config = dict(
    head_dim=64,
    intermediate_size=512,
    rope_theta=10000.0,
    rope_fraction=1.0,
    attn_scale=0.125,
    init_std_up=0.0528,
    learning_rate=0.00465,
    beta1=0.95,
    warmup_steps=132,
    schedule='wsd',
    batch_tokens=16384,
)
Each number is 128 + 24 x the weight over its row's rms, rounded and kept within 0 to 255. Layers, rows and columns count from 0. Numbers have three digits each. The size before them is the row's rms in percent of the matrix's.

# layer 9 MLP down (transposed), 512x128, rms 0.218, rows 10-43, columns 64-127
097:113165122119125179136118114109127131116125138136096125143130163103106088123110149127111076144122084147108119161093145136110158141118130134097075110155123129092116123130141089164092147129156137
101:138089124104124113128174126112084115122129184112109116124143152128139105161120111160145128127123173167127132174155211123090156126131123093148162133095190089134138102151102131124133125177097145
105:114142107159104124142130147151174126103120141183130129071142150098122177097161112126137125138143113112142125082130183117104120102122133174120150121134136100114131096092124147148121098115108162
093:114115125144112116140133130104150122130151124149123159144098123131121102104146156152071109127119142096118136126166105142120137116161104164140144129086144129112132123123139111157118112097159064
093:110146104177144134111151138122127076095137126136136127144143135095103093168128068130097101098127111109109109074086126153117104121163108181150140151160110130123133112140125088134172149104136127
101:117119102131130108165089161121135146105164096128126117117147154108145121112100122147098106057138156120116150173111133151124149159090115159118074162115168145104117108120133131129144144082138146
103:124160155120140137135098094159149125170174161084111126092128095092127111101110115112123111092102137113102122130128130123130087107121122133074110141125128107146117096176105136119169113093104092
100:153108126131152113131148147091132145136128159155127124147108112096152104145118110112148152159130105105117142127125121143170118087104137115084117104112128145147136095118143097133131159145112138
104:138129118123152126145126084108113098106098130130122114112164100153122079140107101135092158118141126132164135090084150142142155131130109135118139113111113153124090157089127148104097150111129098
100:112114140119132126125142125118202126125142098182105142096123109099116101126148155122114108127124101121196121121115126115126131157152095132156154126106152123119109162102143117124128128190114160
096:144111167117142107101134143172104151138122125089152172089076158106116125159119125151114151151117126106113132115113090143124138109160117160126148131114120118105149144179159108128099100146133103
101:119144112186097126171105089116131146181115108165123108152133181157108118132120143167164156142114126137180123119119160075145119097128144099125112105142114120136138148114142147114115074155119122
101:135126096102117154143093128118104150156145126118179148154112152078122161140118157148083102125127157143118112097150164083130131130124123090103129121135131147163105108140050109150120161102116098
096:058105126132109147127198137125129105118140114140117128124112131100102137103143113128125122160129120105119176108108123122122091114130152151115154155138119163150145094141102097169108159147138095
103:183122157162165121165141134101136140073094101104130152138094084091115115132124119158133170103135127091136116094091087122156193097112108149145124128094150154146134092091152136129128139112143141
100:103102103113096160120091165139142139147152137110133103093103097163117143146149103141149120131118120190170115148108080077133130151138173126126104092144138145108159168141139127127131165118135168
101:122101079117133122112090154109108146161158101097089135119110107196128176169155099131129147093145136119096157102141150117142058128131124102132113106149115133102105118129140133127139151128124128
100:122139120127166146117094122134130174104131124134145119148121118132148134169149118183159081125128108134145125153145181138116163116097083126151166120100121142101137181080097139146124145151157152
104:114126148144137077122129117130118111128143132146147147137106119142133156092114134147174173158130129073165108100110142137136157153132119145091096103158124147178138147097167087149163140120122092
102:138104146089105113088147156094162106177097118125107128137148101097149145139135134134162104168116123185116117176125146166125120103131098165138146158100149142112103157151149158121111109133117123
104:122134135119144134123126135159117122150154123094124125141131146122141143183131161112136166145099161080142159124126121152119125133127168125127149176168119148086123132079142150132164101128095182
102:131131130129136142155135133133143108165108114081155140122139121162165120116141151156138065160100141108145149122136140116101164090120164137128148122141104124124143110152095132119144170139130110
095:111144136138083113184114124105120130132152098084131105166105116108145102109161172145120137162135116110129166140097109106110159111100155135108126071148126112172138142108086117095136120161173149
104:157129124128146098142128091113146134164129164107155141094141115132139162119169123124121125162109167102161171114108114128137117112119159139129120152149097131147127152097119160115121095116179179
098:131160090143133134104074125113107123129128155162142101157125134153123136107160111139125128154163125114113168077158113108085100094114098178091153088101147113079100148137113134132143141157127096
103:155127144115143161150165136122109130117124117159161155103124159107124122180087118098127115052131116135125141101152136104139151103151098115123126149162104061132145126137126121142125139102083077
100:157112128132179144095136149097146160160130153156105134103080102111133141151077155114127159114090172156132143114115122160131127121163110138074113153135092121108163088122084153193104140120139088
097:106135112130124100096161095112109135121106113154130122126135118119128139103118134102117159160108179130126113112158116136148153131133142131165090163115129110172126141136132121145159151143213070
102:131151135090128130113105107121164122137099175147148146124127106140160140149141151124115155121078119121115103138086165129162144080121177114109175108101129124125127113184144167115110152094127109
096:096118149145117123121133156114115135132106084147162139095124133086176115105098137171134117122141124121155125104136091104132123123161168137079120154138102117139078102115138117147186126128153128
105:134118098113140152121140146168144126137081155098095127119082088108135171128139164083112100119093156144113141099156109138099151081181124106148160137111153148163117097132140135140148148127109117
094:142107138114098087128153149139141127131134132090135168120120117137123133116121139114126113136109118100105110136109128155144150099131113098122094150150123112118057128109112133153079146117172167
099:116113146091117181107125127163109108130119159124114143109102163107134108182091095131161130185134118163123137112100167141146139109150122138154176156166155124076160143087180121112117097156091157
103:136146172132132154139127147094113121147120100111135165094119165148176134124132192111133090128114086083111192117112145129177097132140096127111108157125164109139147174110121102089143121120163141
# layer 9 MLP gate, 512x128, rms 0.155, rows 11-43, columns 64-127
099:133115153118160129154126148168142128093154121140101084134175115102134162144125108089126147098112118180082166124130108165102143123128123131161124137138101133097153106131082119115138134107169056
104:149135108124117113132178114098151092143184157095097119111140124097096109160098142118126150136162129149095118097119168109156129099132072134126140138081155159156099134121103121108148122078177122
100:144114114150153132167162130124123124105110159088154118093145136128112120129133112126137113136081101086144116126176136115155124110150118151132129163164166137138109139052128129102102112135135092
095:098127135104124080132137085167117080142150098125140141089150146123148127063082141138151122169127131146100124133145128077155112111121149150130174149104131100095119123135120172168128101136127121
100:104145101120142082157152128148126114152128134131152068111163080140115126104109145140119114118195116115123158122153121125109120122145153114125142146106179161109113163113115141178148141084151096
095:138160176104130162151099125100121111164127134137116152128093154137106138129132177117155142162149145189109155098154118093193137121141121167139120135161141115130126143112143125118124140129153141
094:143153119137149142130163091126119142156148147132133145118118110117082092105146102111129166123140118099099107103161123138128132127134124152094131161150118106074146109144130147132125157096114078
098:111128092130166164119183091131116139101140150081139125137077110115115151158111186141121125135119124164106147129157116155154148130110097108118105170103175102101174150116120106105154117085084123
095:122095148148103108090093124168144141172156095140078106097124134148134135152111146180119128087117157155099131134183120114103104139155126129119100141118121145099097125132107120108143122199108128
098:141117103121150092097123119112136154113086136134106137095138130134099164084131116174090151129091150115127186112161102136126140092110148158138097116153143132204108137146117151174121096133089135
100:121130171119120110101114156105121189111139127111128121134108180143139103165141115104092154147138131141111090121129177142128099123142151130166123144136144141135118152073134126151122110148112152
104:128112116118104143118144116137155111127147105139117096128102133162084129141098117132118159104115126151123117110176091129141122109134113126121119179080153091098122131128110096174144082123162170
090:120120117102101156109150145106112130109151121119159108103065103142090126095092171127143121121138128146119108214163137143114132128117090118146131103101121161150104107124158090111147117162136138
101:152132098134127145138124084134100143129157083144104146106102153132138085092134148154179157143083149165165116076110111109117142104112114149115133118125128078147147142071135146146153138131125113
103:149158169150170140144133102124131122140109140095088157122108122131146125100074101117094146119116123132170143152108133119124108100140143116108150164094116177151151113136139140137121132159126090
102:100130095123121138092165124103106147118115158135105111108096152187114143135148100119159149161146154123119123184170159106106140099139140116129147106172108128134132118123158129130150103106124121
100:158158150176145129143204100138163112103122150127132078169106145126128106117116100140099108127146164127134163125164089155118128108144132149141098113141132113121161103086134136101102087097147153
103:132133125120113140134175132134141140106149157127125107093132183196147118131146107096161139140100140174120085099146128118155174105184131134086157135123125133145110149110083116134128159134148092
103:108108129126126153134127074149131146129143096169153160125112105105116129104130100102157124130113104176111128131129161129159164111141100145140160147137153181125168116076151126136110126144156114
100:131114110132115152104141123121116176122138131126144176084152156102093165116153122117133159161120129152146145130152109136150134154160098113139131095077133139142139144195134108163121140129112103
101:135114128105128144100129145145140144119131120145143137137092129110137148130117125127105152151101162127146089121127138158104130110150103163133119120128152123114178132148092151167078124104124149
094:171135119130159151093147128150127108083094181118127152110150117128092148158128082095090178115136158120114152131142131146121127163137137134155101123147152120145138107152194112142130187137132097
100:126134141097119111107124142151155130164119160109109114084105102117132142143132094103125160156110139150090179190156130121141135154139100094118136133114097091132140127110113119162104128133136124
102:166132143154066126146109134114144151140131126105132155125104107123151114102142110102153103156099184161160147163084107159138167134165082111159089125159143149149146138119149116144145114137149133
103:091151116168113157153112178118116130108152151114106110152136129113153139147132137131171137169155126146114093118110151117119117154124080087155121111106136158159129122120176112109170126080148082
100:121155095058160142147144099129069149148141123141145144124155111147123118101142134135110153119041082143127145143113147129107125135118105134107097113161112141129128125108127124117099109119151103
096:120119144153093128118121137120138101102137129148150098086145152139182163149127148141154138113105125119157123135137129131109125101108141113129142165187105106123148131136112102119080108130130145
091:126166106123117101104104114118118111137120137129128069100139089137147121143104172139110135138117078157138086165111114124133060109187133112080147106126113121112116140110109094138110139129104173
100:130124163110143148117149122159143108121105111138084119130149173161123106121116155119126116142152129109117127137138158104117101119107137121121107093084136155143071114115103160117159138107110131
106:174129122167147171135111154098139104148134158129092091135139111141131127119150085154089136160075113134117122129098126140147167099154129121169134126124124111147157162123114155151114135167102142
099:155121131142115155155128115107142191114124177114164126128143134139093148147134136165155143119148142082106133130138106122108134131096114085145134132098155132160102082163106123159108146115131136
096:162092141122117174140089122152108104161109161140114149113092095122141109164135141162111119173163120164142112162140130076150141165161119117150147106143189155156137109148158133135166066150112121
103:136144125092118112165095127139126158130121116119091113110069143146147123144182095082110141125153135137164109157122127121097169095114148095139120076113096154108128160108126095107130132119137082
# layer 9 MLP up, 512x128, rms 0.155, rows 11-43, columns 64-127
094:130097131155138149115156123150133125127131150111129142091095102157095174108130117132151157117136160096104161089150114141134116098067125140133131116153129138149085129082109123171140152096185112
105:095110124113130108139109108097130108104159114131141147071150130167139107101137131149128168124120162094125171130104114164126164151103154135101088126104090124125158139145164164109105165095091132
097:153113133102124152140139139130124110095161164111131110151159120163121139166113133132146117089121131102142118122099196107158122132105101151111099159140136126121145155149128111113165143107125106
099:114145157092116140137125122117148108130143188160131125106142144126146158142099141161149115126131178106117100114150126150111113156143112108132125133166177189115131159108137138151081141106136157
101:087124146094160088128163117111124117097123152133170149128153182090132128146131083128145111127119158115130154155132101124147136141144132134115129122124118153101119132150139090137153065123157151
105:102170109157129106091150123115126159100111157112131145125151141087133137119151144107120149103126128153119145107155155169134112178130109080112158125110156133083125115111105121120142137124092162
099:138103113146131168102137099099139116130105173068147157123119130117153134123155104104097112093158138127170140131146123148115114122148090126133098133168137070106154110157112160100127075107103086
100:110112126143091157161097156126165117163179094104122103141131128121154121167158117134111108085092127084113118115084128107104067143101106159154141127137120137193164137123127115116097103122107120
093:130124155068129124097153093106092132146119096121106133079131123109131088136150121112134122101121106143138126122094113115098106111144118100105133135128139137134136143174120174092146085116133148
098:136138125141132124132169141090115116115118114138106119188137101141135107159141163133107118168136154098163131150139113124120138115138103140109089178174088134103131110116139086127101141125172163
100:094167127091151163132128138122116129168136162136084104114146117123077100166124121140071119137115156133127154158141128124117157124132140137056098142140112125139115118155092125139132145125105110
099:145133155121171177174078152106158128150106049109116148120083125107086125139135136115130082153115146100130103151151104091176150083140107107130163111104107088164162123145130146130130124103150077
103:135085118104161095122128133152128099190091092089189108138133142120149101164113093115141086106154113130123128164089132136117099139135122129110121127125135102090087140129107151120134131148113116
102:148135137105173127122113114107108142119119104141100114112166133148082129156107111113106098142113139129139134157108121146141175107126119138155117138174172156134124150200161122144134142088157107
099:088137141101123129125123145116109102125101155109088146147089137105142177125151147101119158142113133117111126137118134164134118141173126096093160138113171117149103155120101090139100086108147136
096:191152118123127124131149128113082136146089163133160136143089124128104110124157117076131118121126092109134129082125120167065175159163100112112157105165116136127147161129099081124100133149113151
099:167115126141163133114094114155109125156082117144150148145122160090107118148157137113137092152121086145135103147136116163108093124161141108106094119110146148140118142148118109123118101124152135
106:144120123126135073112136163083146112118126137084134127100108121114156114099115146112131114106130139157118159165135100156152092120139105133157124144118118125112126127140158180116130149112089170
101:111140140114112175142141102123146116089137142077134099130130154160113116091184128146124147090124125141135138129165115122142132108096133091177137122118136115121140135109146157163136111071145145
103:092125109121095142095134152097114153150130155146136117133106121115135165152072116152108130130102171152133152151133135116137162148127101116114095116079155108089131176116093116146108181131084130
101:130133158165126135121114135114143138130167137109150117152149166178108123130105181142133154112162111123149174112117093189095156141154138139128137139113113137110120119138142110174125135105149105
101:131122126117112122122120167135127119136141071138137142124162152136165138147096091124120116120139113165124121140137117184109131138145110134163130115138157138123139172140182069116121092092113147
101:117131128138140130121168159121134069119142085150174143130106139087098087144093162112119170160136089138129132151169145126129099131155136118103108132122150116115119104145146108152109142134150122
092:107133135104153110101121106107129148155137124125124150117147131145134141150082137110109110129132105127190099154111115156142143171102131115109127110101102138138099147112196134141083158105140094
098:148146157104137124156161125141117110125096156141123124133124129155118129161130149120133121166189091158082125125110139117154129115086159181109160113119072087116133119115132102128127106134136186
097:163078105116133130153100157125122126130124120147096107146134134149115134142102120114141113080168105100143147123116139134114087125131141163109131114133098150072141095178143096145124171086149162
096:135147162146111103140128125132093114169142153103119089167158139121102079103109115107086136162118136107138089117118159132078123114133115104122158116124149116095094141173128163133094124136089148
097:116138121158079175115124141102176118099130146140087134155152155103113125101133073133118138129139119180104179120129080129136207129129175092149117165101119146106153141129169120112082113113126105
099:121119128140145149159117130126125131141117195135122103185145145122147114137128118113126127161119054111142101135164116110080152116133144138131151096092140141107136152156090119117139132117159141
103:087160143120160120133143095156098128149174108113130180124136121110132094102138132094141118153126134138120118083127127159145126111087114133104108137119107133104155149097149123157127142144133102
091:117153128119122122138137142131117133128153153157106141085167099092140143190130137113138102099141083131157116141088133170101104152159121116087107100129140126141156065130140113124112157075125113
102:164099102164063146119075088108149102146124071161097125143112107155134150100137137125129108120101173136147161146136136151171099100130099126114129148124130123161158156177110138145124172163138108
102:070128115152140127068111093177115134094111117133106133169112125127122153116158120178140113154082134116140113140170168148105114119128085121125099118128083115070104120120131114109117150133140152